Part of a small language model's weights: embeddings untied during training.
Each number is 500 + 50 x the weight over its row's rms, rounded and kept within 0 to 999. Layers, rows and columns count from 0. Numbers have three digits each. The size before them is the row's rms in percent of the matrix's.

# k: layer 3 attention key, 512x512, rms 0.0986, rows 63-98, columns 192-255
# v: layer 3 attention value, 512x512, rms 0.123, rows 0-63, columns 192-255
# o: layer 3 attention output (transposed), 512x512, rms 0.11, rows 0-63, columns 192-255
# q: layer 3 attention query, 512x512, rms 0.0973, rows 64-99, columns 192-255
k63 129:503493553542475468420508486510489527475483477390573483474469547456475475427473448503476482600386529413511522559478492408478454590535623406435486508480508444502476424541452551439447463557447487
v0 096:624455517390397586494497455447410448480559532578490506447479496468505426524518488502612499492488487465526459427494458520461438465439489490441473562498525506560442529593493480469558574448449445
o0 094:652495518488460440567503456527413485469557492543492486506467517604546456492535540468500479446535569415518506416562456479472498551545535570512427498586440478464510504603459508465493551458486419
v1 094:390485472458549504616485517488494460513499500556568440624457581554444447465466431497536535429566567399485522538496464492429554531450482549564494443551551504512479493520461535523503523543454566
o1 092:410545422493433531510475483541555466494557473530559498532527509555483482483494547495465486405510533487577521505571504483435490498456446484480445425529517514459497510463430563427503582496418519
v2 095:534388558486564515490583515565438583416536453446444521518499512431421496598484506413565565497488544505479505540498489525525507490636528497596466481515449435520458429510555437510489512500444521
o2 094:567467561525597535505566475499430439473596476444436480489460534344433514588486551537477439530388494556480482499544425416484589501561457554443439476577517421505557469593419508594500431490496504
v3 095:499513527482536507513447466521530543521506525522494496467533587426557460490358505536451527453650469493544492436474489440598510513500418453480511393549609581490510460496557519459495541481405502
o3 094:475511458462516508557520477531511486511458529481426510489513495517548507510506541525590556443528503554553531578478540561525477449524477554451521451562539472527524534497467531470547580552469443
v4 094:520475450432563540497490465469529484435599506622414459469417502577510519488453434625561517472526529492551410448516444443560544408530474516495422491358503513544439411489487611602498427485524422
o4 095:545541462504464492584565550537417522499579519461418401478519457511476493512541457495611554533571589482474434464529509521463446415582489520461432543444556554528473528453568508486499540436564480
v5 092:429497532558485507376521526469556505465516516531506474477477474546497445455591464498505470563450495542452515501612414495539551582450560496451458520515508510465424390474508598538598518507495459
o5 093:512508505487458471383602581499576477503473464505458494491579531506466578465539569466520535505546581569536525416499475488524474501488490530394493490452489421608470448493514538467555425380516519
v6 100:499433460462506466490571511556476509469508532528490542538441543470469434475511456515519476440545392534407583576584568498507477446462552506514556551495441496550484442447492507493496477477447594
o6 094:491475504447479372492586494485466515500608528520515522477441445508519480498418371497578606492518426473477461477528435466502420506565504494386367492523405535458499540508450506471452500437576517
v7 094:448396413491503429525486440575591491609516571494596501468487479508511554534449481512472518534412495460397537548461520442499513542464532493508529457556548529449408444508494478512434411547453537
o7 093:529566534583546466508441382548510534539482519529592482578489489476514470593410578478447600437484478521475577500453449564500478577481409530467545486601457533472412417526460498480549533522506499
v8 093:560464491494615461520569568499532564580466476543423551457522558522474466494451547466515500474543378472463538537462532465563357545531499476584570445537499596437451493509538512537509602512485461
o8 092:581485559505498474516591516522519522469461600480562495493525438530498536504472518444568443484480451487480451608524543441636475514506503562504484466480582442502447520487527521439485574483495585
v9 095:475467519531506530483502509492476399547511556535464471608571447490445564581606508517475537523502458487508520483472477556572516560453534532563561454441381464493490517437497560408547431525446568
o9 094:578478571563423550437505524521547499518481528510563464559491497458522479428512587519478571476503435500499529442534495514545501485445402527489471489424502422524488512503479566469461446549493521
v10 092:403486474506576467494547450430492523539470527474602449469552405469461563531467502416541450418408582484428354493473534583492415466507476528386391524546572452536469497560557556549502543498527523
o10 091:508503504505612510586469476614433491600505612432534489395498429519460456514478416488516541488484530491443444522498526578461430500464513528531436549388542484523566432561533580462564574464506629
v11 093:447521536435454577568474584519588421528539547457539465450484504433540442563473542479511511522481556428575491548577588531614504436518522453458584422531469481462454555538479526470516494511499523
o11 097:474477505571495480545485553400533449440532560576449465438440446535519509512358514470481483518409466392522417446615594522598500510554509452509493448541506488537436583610539539482518556443497512
v12 096:497494442468463509578500483500537455429457550460481514423460503448556536523451419470590530580489515512503507492469486501557479458475652460513474477435597551413502516473454423506447565487476535
o12 096:534504508547487563523503423505535524525533522488555405510430533492397495466407566487472533599479507513522461510549522530480513536484493563580492516530571500540459512507464525472434450454544421
v13 090:472501504564484482475551580543574482442566579490502477356499447536466518547480474490448490535478441380515567525397551468374384537465457496533488403530503499598535581528524571510549537420495451
o13 092:537513431600630533522518601545514448512556587467459487444430519521452519511454541565452519473562435477404538516554523480508474437444445542399460483553588496504529494557456555469431545519453441
v14 091:493433436538481457472414503446486610515517447558423513464530401520459476494445510449534498436543527568481444431470529450479488502499496488557463498471467464570465516516482529485514503470504534
o14 093:438572498504532447552513546519480501518593493482597504508411572485467435532450507497527631393543462601439494467423465473562569489564486474476445535496458536471562494461558596572558473581517524
v15 094:607451522493526478508561546551499545523502436456520424537417528441522527513535436477502464563577574539401396544552503500455422507553494447510482459497469479507615429487473578490494457575458642
o15 092:547491472507567513484435514477514550546503427478469402481505474494513524469537480375526469487553566472520395526507471528465559480540498516596498518561404496575458507575463556406523527522524491
v16 096:477471540502593449430485520514468566554504486483499565500353473453460579547540552538512502547493485480547442558529407495548507399525475496446488481411538558464462521511486527535495466591455484
o16 095:617506511474585513526521479529449518478428486482540505524473385500451497521372608549482537563536535497518524631562444521520513481596497481496448533420534476503490434463483516587556431559505525
v17 093:469436462549532527613393497520616509507539544525521430437476572532570495489478432549509445498580450510478583522453559561468480492332496423569465543433483535485587515512529481458435452492545554
o17 092:575501465479453419575494527448511535442544497531469554517504528433465485514518545611549468460473475492493600529555618605522476520361495532505537501443384537459474587450431447449486466552531448
v18 096:478415548504476526411567496448529530550401424470519487524506500478429575536587510601604494544545482497485557572585546455433523462553473551452532447466465429596471486428525534420503554488500478
o18 094:498466461585459484474523452556540458547428480517528540433519448548477602538535522551552551497489562488422518597488501570486512398498537524477507420436514482538513450496483530610521504486489542
v19 098:448475508445470365572483430601513552501497549498548413576550560492442551441451506639570472483608539398461455458518455548471643498531572533496428513539449429521464495485504519421424527441541528
o19 096:369526473505510421540534527468530484547501530535560493443429405433528583441498538525452496488495528493548490537528394591478480533507487443415497483468477495483476486498498509406498473452348509
v20 097:520514511448537561432575487442560497491579501456497485493479488545485561569458559509501478457441457485545511526508548510517554515517570539576547475491562510481440561505504556459570432483515472
o20 094:473513537457523547529593567579490523431585536494615516537392583447437605492505510487518437501555420516543485585485455415517540455531525475499496504448535503444360453533532480480458418555493574
v21 088:595615475498486437521511517454568434501530516592579409454448542528394483430488518496456418490502573490514564493472482492509438515511419470506428505491526507601527483547576529521451518442445427
o21 090:507524519567530419521422465627537437574475531467436476528461475416493473513560467456482470468554517499439610510455507499499490448530442465447557447513502465507485594544651559550479446523471437
v22 096:411486549588436468466454511510520554566570468518556413486505524478484548529423445455463499594580507462503584509415458523465480500488456453551563482629584442465529553434515482531557444486536508
o22 095:476546520477491501463466550508615454525518461505561470454504492473503566588553488422534549546618523549500471461559496490360521491442372552577465479485509437444526573510392500494581441461522546
v23 095:506568475465417604517452504517579515546415558464473550534504462456361463487540498449485524510494445475447537512529457552458540455393636489515505493509534512486491480509534418473551562491477578
o23 097:482568511515505571437493508534518462495499546571419439503487540454442539577566516501456532463467478436469522444536479507424546430482473493547500474455541581524457532490526469470477595553488577
v24 094:532487479534524444382492475402488552453465500514539586566526572541462521560523466537445558545454531543498504495516509465502512480403558493528478482516530459489449455454648501413508556484514532
o24 096:554557421576517555473503479455515521492496425493514561484503385473485452556503529516550531507411481453572457495503532600464512504544474521514502586511510520506360463387522446465533539464523497
v25 091:520441495502545575545412435475428455453439503549569415458462541418433586391530472453478496479547490430561498491546519483484352497516408498516578445469419545632407458458438532562558460541568600
o25 090:534438523470449537454541451493455482559468415456580491475425587474328507436489502564542542474564367508572495407479455486485398608554581520467495434483439460562375366475526407502544484572499474
v26 094:578494427510504454529463582499449399618476463468486451537434491455394520430582472450470555476442398538398528528495489523532579440571553419531523502427630595500558576512480474564431471505408525
o26 091:424619479590433437557454593499499486545468481469510450527531491540417570437499588485513553438492486512483580594454480537486476481516555559571499511493499488499478451546499498592553426494424513
v27 095:447486423459496494563517532512526568535408403436409568516510489570465504490508550580446543503553572586510501477519505463483536428472542444430521484546439556541506524511521520419485441487472451
o27 095:526468497497505534503458423453489538410520450484518596478473528616485510459473559504453454465577492538505576491536519528499476462508571529516542546462521496560419522501476522451471429395510515
v28 097:583521582543473513620555471476447541521452536507437486636516515459611504506385466493508524564441544539475477492546405565429450547454566520434522517501433527512523380535460528531470486539496469
o28 092:453435541453616524522519480454461556444498532510529568535525523458514556472453485519514444484498553519512584463496448486440431549457458486600501447487431550504487456462472420582413545550438445
v29 097:583506518492495504483454526490539481413523563441488493552501579519559480467565532565477391575541545523481507506538507498521525483540601475464498468512463533587554576548523461475491422543573484
o29 096:527569555475539537433554481567524468526454522541477506519461552572386496430513549563547492572588562460480550473527504521511555478549481514500455542528405474567570577526464515495522491503550459
v30 095:534549459457438353377468489507507474440485488464476479459480496461403500443498450510531521494550496413541514607489510478477406455541517543467474531452457532437587507518610520591499495524587451
o30 093:489506546521458442457549529530486451503470467542502490491462519453513388391466591455455488550494484400489443542425512561499476561489491550555511484442450480454462445486505533455472573449489520
v31 094:508580624574483566464556566501534566499523398501479507531549579539373537448495464518467446519508436504581383512514495528410500461497549438558505538424474561619388566517468365509382470436543532
o31 092:434468508517423480509541512477506514529533478461495550489565566512407523447513562609463563429468409423531494436543482503465620488528432473520460571489484446579480584540518483446450499523430442
v32 096:496559480445520527568570527520567439467466499500559582582518484507381458506530475506388532545543520479474521393509540511472519479430491497519481450444476470423527552453539563575454413505563483
o32 095:374543522414494504581551534515516495535479465489588545539536553496428545473513514560461382519536568440406467562561544526434541528490552448455511453462412455504490533491520484516505508448497442
v33 093:561500526514470528418424475521523539526499417502440370513529549477431535506515470494474514429511523448481554560446431505453525467453510603460545486511516546452471474526545492501429399411416452
o33 095:433507524509445514443469517555492555466519444476527404537530508522502540529461530538485470406536548434482512574456509459452557498460459439402516552590489575529487384467477546502552420439496484
v34 093:514551576519521557562509448474547514419427427476466409515572492428522521525573519518543603478539614468525434537464338576553517519390457526532485419516530473514512483402581587494496475468478514
o34 094:471520520444625611516496356552541447532461445538478408501535478415499455446627383518503533468550527518452416537473506577405568476461547518551475414489530490426487517512552555463445561495452467
v35 094:473468495488546489438512402539523576391446418468526459411503523490409496542546399488503516448442574515592510482526466548515479501477485495441542536513531495512533467466549436567469600466563552
o35 093:515491485474601511503552434457551527438488528421553494495444553487499421574550480522464478525514476520545479467526465448480492427468554528534487412400534479549525509423567494525543571489597537
v36 096:569498521491582400610450569503467540409469469540442479515590472547635523524457471523463514557459467424437425413438571510472392501394547488540438599529527478465494539452505590495472500513528466
o36 095:517538493450550477590576506390611530508480508601442543465552535531539554486582514526544486624521505508504456482559544501408483548451533487625483505498530448473503418494424552519508464477427387
v37 096:562546491470546529523546470471512529420514536454414538426492506576490471469566478537561547560449554511504520479548551477498418546495567577492516491529498637405537458514539560514455446507461540
o37 092:512510522593613535608521473610445485539493398496473485539488500449453450521496553504510495492537524475374499504575517522431421516538538486489527525526565446515536576462543535399440504489498595
v38 094:543428484568570504521499483491531450549485463460510503439486549480444493593576532460469539504588551523579461442501466602487559504462555573481430510495503576548586410459380518497461544534461440
o38 095:437519497497560455510524445495516461476575469460487557491426591496430535515561444459476515522494555502598573385505530552458411518513565515527506472505453523478436504482366508457450570427549504
v39 094:453466470514547459527500484505440415545561501474380455367521509559461497477489448574525439498571495565573429387482393433472559509467493522518450424521497497418478521407488528507516526387575507
o39 095:388566550484409449439524474564474514491575466504409472436494472563451428530558561541572508489562492456514463394458529415514551581492464442528554420498551581481514479483453513478481543462562517
v40 096:567442501419419565524473593502536475474504533475487566478424471444495584468396514497493528401527650591427572407476646518470411451546475543414497463516595470512446586503474522574462465478545524
o40 095:466460484530414508524465599506502468426492476559544555466486485467438545498490575476536488510512427367469526551445580462491563517577463505465410544597578473484478444542511454546516539478506546
v41 097:454561511474523501492533534515506427477572545537455498386522528546492473489400483539557499442417479509543474498517459540534526494529465481526436507604451461520584454445560563526576460521532426
o41 090:522511630500517455455556603431557473510634566486466574509558408554460490389510468473626396403460428477593564510564524477496406562502519465469582481543452473500506538457520561414452477558529577
v42 099:545500461511528558446567558436607536412474515428481520521562459535446525532431460479437560459581497560647484609499509495467588426470426517450479476410446483543390485638553456573539491543556408
o42 095:579535501498453565441577578499500531469462538421401399474425521501491410468439481469548484502517428521608490590465507475424474415562411534438435455472487499554513397464563426512587455465581513
v43 092:476427448525446463498487471599475613523442514471589453548531516580593415438482477547509524459492546576451608522485544468593533459487587437518524466517572511511527519505497423532448536495425392
o43 093:366544470510483499492591551480459498503465571505476433538469455572610496462473455397507432475611534489406530563582550522511509491574472517640489482516494489449470530430495499461404493460470483
v44 093:541484480563464509507486416442504397523461491502450496555607441546412479531484490551585542515445534394419540542492477623493536551538442505579535534625508508537523544358500457507537513531476584
o44 091:520564461508559531442509463488505428515527437493631509562520465520490504539430565508563507513538470515428546571490393571502621512396607507406495486564510518517448551433543499489433536549513552
v45 098:566533507536453554524596552557497561538575548482451506542558489534474433475470551512474358465573563549494455590528542472604576565417520586460594460500483541420610413423475497436548429541416517
o45 096:464415438552539504508564543457540604530495526554533464482500545505505503539485498459513421500552582523477524610530502440517522551425488536484580503555459501426571430503501485537477441524508543
v46 096:458493520538542538534578473485516513528468484401399501429503491491452417493557498532476471556476508575426460535502507521468488550497445468452399421544573549494504523486444602459489455574511510
o46 093:509522486547425467510562568603455519463544440438492555545505495520554441483492435560539471602576558546424479560530511543479475533483442497474458476570506485531478495437444513498529533520465595
v47 096:463502580567376517477592494394507407472476511527478466547543531518537486555443467567483487419497556577456479596550499445468568493441469397489489540545460507517458514481470574502433562413544551
o47 091:524406452510394490470388580572538502488449429482491587506503422451525511461392466546434596411547481491523498600463507410472556546509516509521502515495484618492492519573542531509534519517504592
v48 094:539519451492527479489486421518559536533584454445517410440490485509551539492527605441523494392440503528525450413539499421490606485464442502515486572536533497488497530490550545520554571500538524
o48 095:531635480499564496528587472473539503524525530532518502582482510489463464595549483529544484485502482426520414377505516430448489446524509476540547518506516526487443582471521482508637494507496557
v49 087:433403517526466538567486470467563515583535516457428477512510524562456441553509523425543389509528540457444418468516513449574564398419542546509553573517440464512514424511463492414578554486498544
o49 089:525434503557521486472519461506479566446594582496506556549537531570473432591382517508550580509574492461532538568511562565515500471404477519475588478528529499591566502511479436399451572563601423
v50 097:520489464654541578464497486511414533513485541427457552413450553504474463487541489446459484472528503484554565594550523600470504506411526420452504508590556518460380451524595590473561577458412545
o50 100:496485457506507479546471527478553500466429475535518491483548491559468517460499520536517545453413579505611444561481516508446501518371532477472478594531457453460390480518549576580585540486480570
v51 092:415440479484546535558506503515479435516447504516431426551477433503382642481535547505486481467502477507604509551549608425480417486486422564515437591554391477419455494450506512423569483392551435
o51 089:459499493554562413476434479527375411451502513469453435518474543449484447547454558479527491451524501602603434543492541431422517458495447542453480560566535498510490535455511519497540500435504425
v52 094:523473497542518543542508441489461470458522431584440511470614591527461501526467519485587578533475542516604538447570543499471400398514574506523561480474440442500603449514521407485474542429578447
o52 092:575492471523531528547444507495450507534476368446475511556527462503423482515500515576604464560411485571471453464508465561454453574537556618497524501481462486546520522395513459494419641381422445
v53 095:490415422444458538438517475489472469465513570474514402505531530526380547465420495532539563477562477455485506437526391570577520575523437486562519548462476527414464531519487519354512474535477531
o53 095:493448466567424549494610497525509520465465495529471524508413482495516457522506552463474542455507513499461516510464468564469492505486451479506489519561523562417518539499494516478452507486474487
v54 098:434396413497450464539482497518525486542512512544476579500461509488510553483375552467606474381584446463551496592529512521476427565555457501454492531443506548533496561443487512447466511564554483
o54 092:558457524480443541407515532485523439591578494488447561464533477497456541492487504489522516449641434593454490555539515487436465482538570580496531561437529457549463563493437564500470551523476468
v55 094:455500443504605439467561505493549490597507464533470457551537494520545508507492540525475546531482460548540500559520608460480490500525434493415515576481520487493522491480508462529420550521574461
o55 092:533618483447510454434447507518524573492455478555496525555510468449538571523480566572508597489559463518502483565545494548486486557556493539443478495465461486489432445448549545520473508514561536
v56 090:453541444489542613496484417502476525510432550544490567565547527530517547578474495506501558525529516515535464470450526534413484447539573498543520422521535487418609541535548564478485535503413422
o56 092:481451492483566517463577486520555510488531503464479486564591517524447434584451537533535519456523507520460489477519564475405520519565539535523529456429509544509513462500453521444470491463384531
v57 096:544449475485582467437472498487486533526584573482485558440533480483483516569549481574409399513507516503434519533510525463548505579566456495469520494433509502479519465453481616471422436459552464
o57 093:534532537449588563390536525506522507524559443504594628457533458520502486473476507540375533608586523476509464535402524464486580501501518510582615520420526540423497419503485580455520395477495543
v58 096:452466543501609446440493481540526467500451496595599568512521471514550454535419458496463459426441487451452519524463563407519531423498488446527530460502501498542438458534467571504489520455479413
o58 094:477503550447603507407497467487543503555519516486607508427480451456542518548449492503469502486577470436408505596465555503442510518495517524425553399587445539544421375493421615551529524451513512
v59 093:451504583519510458446539443503497561476456423512538541479380474412496538509497438509553555538475541509538451599493504549557478463491629572495563448483470501455551516510400480470563532472456475
o59 094:491543565569512529455525477516483481436448523526472454447385625506507532521481414498585586488451505478520395560601496498506419529583483483500544469501537478511482468477374456522576542507483587
v60 094:520496402526494544459492468509476413524533458424566491524503475515490554582563488476378567453438543577551590444506419497545489482560528472474605502439463443579537429592501474467472513574487531
o60 095:469591378454490521554471469482537445436474500532466457542527492443480576575595562548463438522491522577541520470521434478477470411538552418447564560500475466563603450586525504521497528538526485
v61 094:552482545477600479477485466533532601565575550524577518550432470586541553422505496472461580495578552487588472456548428556474565497517515481507492507486470478461476490545282500488456504484488446
o61 092:482539503527522508480502563500516480480468431528498561552351526596496543437496494438530423467507495487542523437477484492458502495505488494531469625482452499531454410459326529470567443605420486
v62 090:562514484451437473500496557460529520536474471453506485564444446485590469652567429549516415477549431461395472426558404484388546633540467521498551512451479650488495460472493534560549470531529539
o62 091:456598462501489547512525557530492529516446479601467512573492484443423588594487474585502512536482516459435507526569461540477619559491487544527468465533468543556504502484380470448496419555529480
v63 096:540503488503604524463484503480467511577477651464560514476385533494428476500526517485607493570463547516557520512511560671538519455571510528552521521486493419503459561443496545430510484517492460
o63 096:516580540516542570457455551587417456506512596489586496480467424430521458467505448565547472492474564526590499628523522515486481493488389568472483559457458423489476414404466581420577499557455507
q64 066:519495483503579473412490531472521509613465540496554460476435575496479504499425558501519544511431549553473562514537452497528462546457518536607464510462451482449549538547536575527546559543553562
k64 066:553536568492525431507472558476516530458575435534486530403536593495511498528525471529459409508483498510468509548349379544387483493440433617485486631542565444452450475506485567439359489477423546
q65 065:476431486551458516417526472477552600417519544421497514442424430427579453466528491503506479518562488461464571464495632578443494473525553569548447519594456554447529467496528579525503399461564487
k65 061:623461427439422566506546516457561472497586510604500516560512558519503457438569481627506518512507452459416530403420549430630506486501523406513508507473540528557488465542448459538520540486442491
q66 072:460454605422481440563446512436523475452491483475476510541507553491453462606452623558494529459476543540461459517530402532577477461550490538527635542511453433443453562437446479417486541499481497
k66 062:520536457433481586483535478465511446502350563554464491487541464514428531526482501542532437529478580446502527633478593522458514437449500510513441520549517522436601596555488511535472557505501462
q67 064:534561529456599452574498437436513412509370452567497591457561609478488474432456522469461512444498529443478469592505465447456520457493534534404544470531536455450579434587523541528556404488484486
k67 062:515548585540492482440487500540512453438526487497510461495557479599540492483502521476427443492617543433541511510433540583419426487456481637478512479515540603571461535581602454491503506485529478
q68 064:504462456553411529490451523550471478398540529510563568498574447490516476533551441547435466445468487558564479518497519549499534502512444494497582523553491513512373560499478475482505511470473580
k68 061:592468461563532534510484544559498547637503510451552528450534425407439555448518438443497491522533472559460557503453555502516495550509515472603561512464431502505459433512552534489549478443520455
q69 068:402514499526529502516537509494417479530518503486472546521506500507436451494384570549592446549455520530466433495495410513495563543533390546450548475516571432588530524433596376572486542483429464
k69 071:549496606482515472423553501495505539433512537510607491511579560563526557585503492622543523537521480449478530510556493470515483537516514568503455585542532552417436638510534592521440495407499467
q70 071:466456465569403578523486585464525476521613541551459531434496506513475537500433493479556443490416528560424511425496450536599566504471525580568528487455558474504463568521499486482502535286453491
k70 068:522490583490501495458535498510458503499403586462490434519510440558458502460570476526470436531552473489411487546570451516516531464487471595557496610612528487494411419484512516475499509527506491
q71 068:516543536496573474574419405546499436566490470524538606542498504493513473532462500576522478500561507436448559542453418595534479494441481521466449493414553477456503506451546503493499544544467488
k71 064:509470427563472484390530518497526554543526515430533487486530525515455517490557581557576512567491492432465461450437457498450600563540526529513515531560561502476511519561490458491607495502543467
q72 076:480536556520498497603455505434484464490577468549573456552435506542461493591452436494545472547511520548495512475501445516563464545427458470529486532551545507543491616498489489532517589467508543
k72 065:482465497504511474484579464514542518535473461405456609580532514479417575483478567505581391517497541401497519478499466480449510457466403497652496571499449508475538442502512520416466547537498495
q73 070:509430508541432509591550530448547506500539461550464533552436477519403467546365546499532546528518498466420445568589514495446582467512464585528531449575553404552515562448476382475534577428487481
k73 072:447532524551461406473488514548469510485533552429495467515509555547491547448428496472416461538499582527502529465414501494483466547486452425546564499547501577466415551540555472452359595422536471
q74 070:569545462430522534452416588622478578427504486522476450504447454426493477494607579569513452465627431532390513481483535460578575515492570452457440523582510513548537542484532555648561391550533493
k74 065:490436482421420536539611534546476442475387482564471487623572471495546542413451460537643584567520482551532539515440487523482519507460498472501533649525433477542485509513478508545472529463444464
q75 087:474480475505467490513492553502446437462489383565475544521512470536516501535467495514421524501452501491498473535484517514467508498442451494468520494500467394552499572508562506570497485449470472
k75 074:530519587528556473510546449571462491497548465414559529483548482559504583526521575572573462521597534469510478527434421426506516497500415543503536640521503540485537552546526507396381555441559503
q76 083:482331543548503494493449569531566459477649479583475490529533441526478526520574479446455467527569551506535471484570482466579511537485479516520520550441487450428452571555464467516504473475451535
k76 075:571435541527521366547537503544432548493568511444561535500486552484542553533492526505557442556547527516410448537502450514491566470436416510564504504532604529475365544624472455451446493422524491
q77 070:458418533510465377462521448434547478542504461505589490573521562534499477484500584456517524558466451521566432510546547491441416453506449555477555568503569402512564556581501477515467564460554459
k77 067:502499554468607453417484497530422500512474440511484412413547544463422530516460464443505445523450566498467512555486417479570539467580541540464541527599480563527564457574444426509521531523521503
q78 075:515554582517479530490478455436425537462393516435553569508519538606478473522424540555512589418587448554562495397548449586406497502447507522425505503568571551596459549595517624473515503414515457
k78 071:446508381505535425520580498426549461554476481607522501492437542529602514450524491554448491424451535542497424433489437547468443556526462531485563414475468524482465447555530501503444486490555506
q79 078:490514491465512563426485484649484536453519569436536511457507466440549533459570474615460540533569462505507498560499468377469511423488513468471447491472387520464504511445442365511507597560466494
k79 069:428558391541489580505500484497446490524452497544488489483489472576542449566412547399507506511490524460462479422545500496514484413482493508483486545505513529535422385464538560517481561449465499
q80 078:574534396396556491429458427495437546442502482507463525431541427433444656485459490496564461464368441513524581520528508488586444505437560422532443483480509456518594496470461554581566459574411522
k80 068:428521538486472535462592417498561448435531508497592540407489526424464518435588516560554582495551422476453413449543478480495589462535513563554501571485528522525464508492504510520506511376536444
q81 077:408475542523456468470427519564517401533610441531470494523512504500529518536482524464460438541461523452481489522552405423546531504472527572470559479428507478533476633516506507506392497517416532
k81 073:535532541540505431456556497545443535534630561426515404522455528545478542544547500528605494491504570507500468530440480483490522530487492542529441527547482463550524530529485417479476525510523538
q82 078:537537431461488547493470470524538494494512449465588626400508534531484488565542633554600571466542499478528510470422471496365503395506438434499492574472499531479522506456516522548591527471486469
k82 077:511470532462558575452572536552439481430430435512426530525569533571475434471506525519492524478507534525416492465521473511549438559481480532442441547547475514580440461541421570561493567460521476
q83 071:455525540460493544522471510609555527415458544404486452377508467422521422454493472452434480498480498481589486525482435456527545519482484478512513501477466515491503453470483449478530490524471447
k83 070:529418434498424533488401463564358432591599476469451496555422542440412560593477470505568520591566473524396494496503524519471546530464423447448457523510525485433514589469585453503554553532576501
q84 077:434492508503521425510546485558478519565516483542457584503512595500605554471472409460429405477486564550514558554504483515582510507516524580459426462413500391477483550555486534605501485523407478
k84 078:599497502514464440424459461502496533466530472472516482460550515462433558495482541435479571525571525469521567562467506520478562452462510497492529517578457440566453560570492461458532429516535574
q85 089:543431466503538456529555435577528424499542499521431486553555539430483512500546426443460390560492494465482439528582484421517550529436627516536577444458478423460447588497484537539549485529455575
k85 071:555539540508518361453519501473463553492559546485528493458549557551419535469508470446539433512563519499501575472413479498560568476606437509502440495527607521466480540504523529395542362563523475
q86 091:499450495485481466542551562445546441484381506530444453539504488554570473444496503515583589503457443426556472489487541535451526514519499448507474499522423551535596441463489520504473503491541512
k86 078:503481468493550570527483505531546488394453460493596492542440567587575429464493514564433535534414466491522481461515542544515408457480576521557464575551455503426501428433535499549511553462415496
q87 086:483544370500471509509482528401465494436526450501509618478552538513417567481580474524519443498462496539440497417457507498582481544599509518451513379435514518611498441585455552521525488527486494
k87 083:483479542515511467502538499555516431495488506517430493568473590603503516340567531541485512544533548471482542501557550467439550498444583641542434565569605463523561519510498569547471499388519490
q88 085:568609500469557512526473469541524494484331532419494488545520505545439508537452554490557508524524473529585485475484514459446447455498512482512531539639511582533522450494502458451516509509599466
k88 079:389486469486616595541476555573472498455486495520505467520503487530528353564457532564513490506465546520473507543624566487528520536470483469527516532579432588516467531478471482593508524490546481
q89 075:480565495586533505500547451531506467374516585461573573452612526471602493482558428586538526502526457549451541380461547527644435526516416525563491424394478537521521456574533486468435478456479506
k89 081:542433508503520482541474449512546493590536485422475406508412530489514499566478608504491449551525540471432462548471525529472549437491515555497599482511478520513434659386504458467465469508501475
q90 084:482469476502471500595547476409521504548545509542557557561424532499443523531552511493564613482525481470520484564400472507433434496608497406456399503427504581418543403527564437462558475516573505
k90 081:508508488461516463488400444530521498515616492494406523479508408488435511512534497530551585573565547507465573550484458494540451433517517586563559506516467497515469541480500584407541414541529520
q91 096:441422477414407449451566555371453478543493464607454504472488570400473506464461478444487423475414505582469501499538495485539565543546538581363469501472536448560570590510496489470507447583452470
k91 079:550483608549514462493539526529583523474544450524532514421493587446494537450539422600555502475446520463524466466460559515457396480498521500528517500462452517446504560493450517464441580485555519
q92 095:512585463527402580534502550574460466517497511457511524500502484541456499554438416558566517526548496590425555450500458550512449469493380486538541561546457509580487394490480554551400459406499568
k92 081:523450468537554526458509457559472551465481470534454509579397563421439425434431409473516491446537517533548569506500513540471556561473495514512497606559513490480587531567547550521491522384502578
q93 088:524501431497434562492551528544469468469544478490625548466398526514533487541529481538459492464493502547470489476588430513485500530612478519427425453468456515485480447634590491557442506457502512
k93 098:550443548512503430469470530462420479522475497455541433540419446460510568542526606457400510532486531482514549439476471547494534483483433565460520498487538430445517459455516461524552541530474514
q94 101:439473435496553540541492493419497450479433486581496530501425564474519442491542441464576416492522499480524489472454505474497456465518448521542456458504621551535520515569507481455518475482469472
k94 096:650505583483545451442523489487490418532500426491430514468491573448449453502429466379418504464524515477421565492561515590489505461507520584375492525566485499625574465577481479548467489462396535
q95 089:437495489478567455508462503366443536534531559446441465528502416464482494491528402537443452471458515546496450526383622466551490527457462511491558481402507424509527465447555469567507440521468390
k95 089:496523449563510506495540518485504484651494478669535454523448577511506511442545470491551508472509460460390551421457487553489465475504514595494500433535578492500553598453480518511546425447596526
q96 091:571488539465464552513435506536409402501446528461456458504498462589503467486464457447524524512559520501571559557449433505417569469445465571514572534555503466569428496485546439454418534415443546
k96 104:378446468452537533503520451515470473488554468663551570516498497490550383498482463491581566398457501452494522470524486505467547503424519546587481538551430527478457410550492485553372530458555502
q97 098:494487508510465573525575469533480476552486547452413406496536530437462474525504586491439473508464481485487439564450540430432540533602520454477438487467396523499529390550640501494570581486587503
k97 092:482548449495448494490399442363481489494466489467576472434476459461494459589407498501493409550524468600557578516445508571486569436519495444558566566522547567539511460545569551524542530493487391
q98 101:334491484495563543494565471437533579491550518458571442497435471542574516464487528452456514499498518509507532616567578662522464482522512516596401472575539578383556449504585380529509441533477493
k98 127:491496446403564524477545471542486413550506486502545528539449441477497375548580486365481476480469479424447567473543444546566575422441492543464540536487461543605566438510454417458487542400470523
q99 117:525462489528445546581530542466511523512532543530556466484501490494451535508479502507481498520440489554496439533477450462589497479547476453480503459476546431425623476483497460511413500501499470